From a checkpoint of a small transformer trained on Wikipedia: learned residual scales.
Each number is 50 + 15 x the weight over the matrix's rms, rounded and kept within 0 to 99. Layers, rows and columns count from 0.

# k: layer 3 attention key, 256x256, rms 0.104, rows 13-18, columns 0-255
# q: layer 3 attention query, 256x256, rms 0.107, rows 14-19, columns 0-255
k13:45 45 44 55 57 58 39 40 35 37 78 47 69 36 45 52 55 64 66 49 43 24 68 77 41 44 16 51 52 38 66 45 44 42 49 43 69 57 51 49 56 60 74 39 55 28 71 22 47 57 53 57 73 49 65 10 40 60 51 49 37 56 46 59 43 78 44 43 48 59 64 67 43 61 66 40 62 88 34 51 47 61 65 31 56 44 70 38 63 29 36 54 65 50 40 27 58 61 51 56 39 39 44 34 30 52 53 68 22 44 64 14 39 37 37 46 35 52 28 64 51 17 53 44 53 51 52 44 51 27 51 45 48 61 60 44 22 37 56 41 62 57 45 35 80 50 57 38 53 85 58 77 39 24 45 47 35 19 54 51 57 71 55 39 59 62 56 18 52 61 63 42 46 35 31 35 43 77 73 60 46 39 77 75 85 61 67 53 51 49 61 47 40 33 59 67 32 44 61 56 45 86 48 54 65 49 76 41 37 42 48 38 41 24 37 49 63 64 39 57 27 30 45 49 39 48 61 22 48 68 47 86 45 52 44 50 45 30 51 58 40 37 58 46 56 44 65 55 39 47 55 46 59 63 46 54
q14:83 55 18 78 44 56 43 69 18 41 42 34 58 66 38 53 29 61 47 50 52 53 56 75 56 33 39 66 47 70 61 33 49 66 43 50 93 32 55 53 70 42 18 48 45 42 68 51 46 53 41 43 56 48 40 54 22 36 43 39 59 54 42 70 40 64 14 52 51 46 71 49 61 72 60 29 39 56 53 33 62 54 74 51 52 64 58 53 25 59 64 21 63 64 64 35 34 68 49 33 56 65 43 89 58 54 69 63 39 61 27 41 53 53 23 51 36 62 47 58 52 63 54 52 68 40 63 72 52 67 52 65 36 70 20 60 56 57 61 53 43 61 54 44 31 34 29 47 61 60 17 52 48 39 52 60 46 73 55 24 70 49 21 57 60 34 78 49 58 33 47 40 33 18 52 58 56 51 73 75 57 15 71 68 18 57 88 42 56 41 42 53 60 71 66 62 51 66 53 43 51 54 69 31 33 48 54 40 66 31 40 39 42 66 45 60 63 61 34 39 56 58 54 53 46 32 74 24 58 65 67 46 64 69 38 50 38 36 62 44 55 64 44 38 69 23 61 27 54 40 51 22 33 64 37 48
k14:70 40 52 55 62 62 54 03 73 56 49 34 54 04 75 55 38 61 41 49 39 51 49 62 39 55 61 52 23 38 47 66 55 73 72 60 30 52 39 61 45 57 30 36 54 51 50 50 55 43 60 56 75 68 61 90 72 73 57 48 38 64 62 20 40 64 56 26 52 46 41 71 52 37 52 59 34 33 74 49 48 44 48 29 61 63 49 63 38 25 53 67 69 51 56 44 65 34 46 50 38 67 38 32 42 41 35 43 29 42 58 47 37 44 74 19 40 57 40 42 38 70 50 37 54 37 49 50 26 61 30 66 57 64 65 65 55 48 57 45 50 61 42 44 50 24 46 49 32 62 55 19 48 51 62 40 58 71 70 43 42 48 88 29 51 52 73 69 14 49 36 65 36 55 70 68 52 53 46 24 60 39 21 50 50 46 29 42 67 60 65 65 62 51 66 44 30 29 81 71 56 84 56 50 56 85 48 66 65 66 51 30 32 26 43 80 21 53 55 48 20 51 37 27 49 37 47 34 63 34 58 52 49 79 24 39 64 55 67 42 56 41 75 40 64 55 50 56 63 43 35 65 59 49 65 66
q15:47 63 44 50 55 58 54 33 70 61 42 59 35 65 63 58 36 52 32 63 45 54 31 31 64 45 34 60 40 50 43 44 43 28 54 49 48 47 74 60 18 26 71 54 59 36 74 35 50 58 45 61 63 50 35 79 76 40 37 37 33 22 59 32 54 38 34 43 34 71 34 72 53 67 33 35 59 57 44 65 68 45 41 67 61 70 59 86 65 40 67 50 20 65 70 86 31 62 55 43 54 47 49 46 57 54 46 63 69 29 39 76 72 67 32 43 40 40 59 25 35 29 46 71 51 60 45 51 60 77 48 25 54 50 48 48 61 61 52 29 56 67 00 34 65 33 75 32 52 47 43 84 63 57 63 83 43 68 55 70 51 55 37 58 57 56 65 44 55 65 56 53 76 16 61 37 50 63 62 61 43 15 68 64 44 69 57 47 50 30 35 75 16 86 48 51 39 77 48 39 43 34 50 48 61 42 32 40 41 44 14 38 37 40 70 23 51 45 50 64 56 69 50 52 50 52 62 78 47 34 48 30 47 58 75 77 60 54 66 58 54 37 53 54 39 58 45 35 47 56 39 34 50 79 68 50
k15:60 25 71 26 40 61 57 54 70 16 51 79 78 44 45 43 49 37 72 08 46 25 44 59 39 55 48 47 52 37 52 27 65 53 59 39 45 72 53 56 44 41 62 48 41 67 56 43 67 35 51 68 59 55 53 43 21 56 49 42 66 53 44 60 47 37 26 67 30 00 27 47 45 54 66 48 64 40 24 69 34 28 58 60 57 67 66 36 57 45 64 50 23 32 48 35 77 56 47 50 78 68 15 52 52 51 52 32 30 17 59 66 53 38 54 62 36 62 55 32 49 28 72 45 68 43 30 43 37 42 35 42 58 61 58 70 38 37 43 61 25 70 44 28 25 67 42 68 71 72 69 58 68 40 50 53 58 79 43 85 30 63 26 47 41 18 42 57 55 59 58 36 45 54 60 73 34 52 55 56 42 47 55 42 36 43 59 40 59 48 52 51 70 63 55 75 53 57 41 68 33 30 61 48 31 56 31 69 77 91 66 51 44 69 23 74 44 36 57 48 39 33 47 45 37 51 39 55 35 55 36 39 55 65 56 58 71 37 53 51 56 50 63 74 79 34 44 79 21 32 57 45 51 44 53 45
q16:42 52 52 30 56 35 57 64 48 58 69 62 46 46 56 66 51 94 45 67 36 30 53 48 49 59 29 65 46 55 82 46 35 35 64 76 44 38 54 67 35 70 62 50 92 63 42 40 19 61 75 53 30 42 39 48 22 62 52 42 45 51 66 44 33 63 87 64 56 42 51 45 53 51 37 57 45 47 53 48 47 57 36 61 59 26 47 50 46 86 64 57 42 57 46 58 76 56 66 36 56 51 76 70 43 44 40 29 35 55 45 53 51 49 73 52 19 48 51 29 80 26 52 54 51 23 49 57 56 41 54 55 47 24 89 43 50 69 66 70 55 53 38 59 24 55 79 45 56 54 57 82 39 64 41 55 34 59 53 18 37 28 51 29 51 59 40 49 59 52 44 41 54 80 50 41 54 71 37 30 54 17 36 47 56 42 60 55 41 29 54 44 61 32 70 34 61 94 88 60 29 46 40 63 52 39 62 51 69 65 78 57 53 40 73 47 42 37 55 48 57 65 55 34 56 54 53 61 67 62 46 52 29 54 57 54 62 63 49 39 47 42 47 55 83 61 66 55 38 48 69 79 68 39 72 56
k16:38 50 43 60 29 48 55 49 33 65 46 49 58 53 18 47 64 59 52 39 45 66 70 48 54 55 24 76 50 37 35 41 52 50 34 68 41 42 58 63 49 59 43 49 20 17 56 53 48 55 37 55 45 37 55 57 56 66 50 70 41 39 55 21 53 64 24 54 69 39 65 67 52 48 41 37 48 54 50 36 44 29 44 46 50 55 58 58 68 35 51 49 61 57 94 42 69 41 61 46 41 57 61 40 51 56 81 60 55 21 44 63 46 57 48 52 81 47 51 57 51 71 50 69 52 45 54 68 64 18 60 27 54 42 49 42 45 56 25 58 35 51 70 65 32 63 56 55 45 47 76 29 55 50 53 36 51 84 39 57 48 72 38 12 40 44 30 46 54 34 73 50 48 64 29 56 45 57 45 21 11 30 66 45 41 82 38 37 53 60 37 69 58 72 44 37 48 42 51 62 65 33 59 32 26 63 72 62 30 44 22 58 39 66 76 34 30 24 61 72 57 67 74 52 05 60 29 54 49 37 47 30 60 51 72 56 41 66 31 41 57 48 27 46 43 33 08 51 43 27 55 68 33 31 55 45
q17:56 50 68 52 64 40 49 41 42 61 37 26 43 72 29 64 53 59 67 25 48 44 44 51 32 46 64 32 52 69 68 40 41 56 41 65 57 48 58 42 50 47 53 59 56 57 39 49 68 31 78 55 33 40 32 55 72 54 21 47 56 46 73 32 65 57 67 35 55 80 28 29 48 35 52 39 57 40 34 42 59 61 49 72 84 82 54 57 46 67 44 41 68 52 69 60 39 58 39 19 52 46 48 61 38 59 60 61 73 24 37 47 69 67 51 60 47 60 57 51 67 40 49 41 42 57 66 50 35 26 48 44 53 53 44 62 60 61 48 35 48 41 59 50 44 44 26 71 16 59 50 21 74 74 59 45 62 48 56 48 28 49 60 35 63 41 34 49 66 53 48 45 56 41 70 47 52 65 69 52 75 34 49 39 42 59 41 71 41 56 23 54 67 52 20 68 69 49 38 60 33 34 62 24 46 59 68 54 70 60 61 75 47 36 58 37 70 43 39 28 76 70 73 55 59 36 47 60 56 54 26 53 41 51 66 40 45 57 32 29 17 58 40 78 57 37 46 49 57 53 44 61 65 28 52 73
k17:72 62 34 63 45 52 44 26 74 56 53 55 38 57 40 40 35 45 56 48 22 46 50 61 52 72 48 69 37 51 55 40 45 36 33 57 37 44 55 43 52 59 48 81 36 38 47 51 55 95 64 65 67 49 64 51 54 51 57 51 65 60 53 21 54 51 35 57 51 42 55 50 47 40 41 50 36 58 34 26 52 26 48 53 75 53 49 54 57 54 37 51 23 37 43 44 46 46 58 57 48 40 84 69 33 58 62 55 37 75 44 36 60 24 77 34 44 57 25 35 38 38 41 35 60 53 50 52 59 54 45 64 57 51 58 38 43 59 48 36 50 34 65 53 41 76 65 40 63 30 49 35 52 44 61 40 70 36 41 28 35 45 39 67 34 72 60 47 64 45 62 18 61 61 32 44 61 23 47 56 40 56 55 67 56 53 34 57 54 48 37 28 51 59 47 45 45 32 37 60 58 54 63 42 56 49 73 46 66 45 37 32 49 54 39 82 41 52 52 57 29 49 00 67 61 85 53 41 35 64 60 79 48 58 42 39 53 76 42 23 35 62 82 58 60 31 78 54 72 65 55 81 46 50 57 63
q18:89 69 56 27 28 65 67 52 30 42 38 56 65 55 57 37 56 72 53 18 19 62 44 60 48 39 34 74 68 53 30 58 57 59 34 47 79 45 66 41 33 66 28 42 37 51 52 60 21 50 56 50 12 45 82 53 38 68 38 52 58 65 49 11 53 38 22 20 59 62 53 75 51 43 84 36 29 59 40 33 68 58 33 54 82 34 42 47 34 53 43 49 67 55 57 47 65 56 57 56 57 45 54 33 69 37 49 77 64 40 38 11 66 56 42 37 31 24 18 50 08 34 39 39 42 61 76 65 66 48 63 57 57 36 40 59 50 51 52 29 56 72 36 48 39 42 31 67 48 52 49 37 42 46 51 63 53 74 72 41 38 53 64 64 29 22 78 56 69 60 36 50 57 50 40 82 47 67 51 43 34 47 59 50 46 71 60 67 60 85 40 30 56 54 43 51 34 00 82 64 32 59 64 48 74 57 62 39 41 27 48 45 84 45 12 36 67 41 67 80 51 57 47 52 34 30 69 21 45 67 21 47 76 41 34 77 39 42 43 48 60 65 16 27 35 40 46 22 71 33 39 68 66 38 43 43
k18:62 68 24 57 55 56 61 59 39 63 54 32 53 77 77 21 39 73 57 46 38 65 47 39 75 36 42 46 34 39 58 36 38 41 77 72 59 64 55 52 63 65 57 58 77 29 59 49 51 56 21 59 63 46 62 38 34 37 45 34 54 29 39 55 20 65 41 68 74 12 44 60 41 40 25 52 29 67 39 60 54 35 34 48 36 21 38 39 38 62 52 50 65 56 50 40 45 57 72 63 66 42 60 60 53 70 63 60 64 53 52 65 46 43 32 63 26 39 45 49 64 35 45 53 59 48 66 62 72 55 44 41 42 46 32 27 71 51 36 28 21 48 48 53 48 54 99 42 10 38 81 31 41 40 65 49 63 40 32 60 57 00 31 44 33 34 60 36 40 54 55 73 42 69 30 45 62 18 52 62 35 27 68 69 32 77 38 45 72 68 70 56 55 46 56 29 29 65 47 30 43 72 30 36 33 23 41 63 42 36 26 29 81 52 29 40 49 55 66 58 43 59 43 46 75 39 54 49 61 45 56 21 35 37 53 39 19 54 39 78 44 59 29 57 45 53 41 27 58 54 51 34 53 45 63 71
q19:79 57 71 58 61 58 52 48 19 52 52 51 65 15 21 61 38 27 41 50 09 60 52 46 54 47 32 50 32 44 54 53 54 43 52 53 51 28 70 30 10 56 54 56 58 74 53 44 54 68 72 70 60 23 09 49 51 60 62 56 65 63 46 44 17 40 44 86 59 30 25 40 53 51 51 82 51 47 58 58 53 54 52 62 55 62 25 58 40 27 44 54 47 53 65 43 52 57 54 56 69 53 58 49 45 66 69 46 42 56 55 50 66 56 36 73 69 48 47 67 45 48 35 49 62 24 37 44 25 40 59 53 42 36 70 46 44 60 50 53 57 56 38 42 29 29 59 68 50 54 43 61 34 46 48 55 37 57 86 57 58 46 61 65 72 25 57 46 56 36 40 54 71 46 45 63 57 56 56 66 61 21 22 45 63 55 68 37 55 91 16 49 65 24 67 47 22 68 96 57 46 37 44 48 32 40 25 60 29 53 47 38 21 71 73 49 58 76 34 64 67 37 33 55 64 64 64 79 55 51 63 59 60 91 61 42 00 66 78 61 49 41 40 38 69 64 60 38 74 22 52 61 52 54 47 34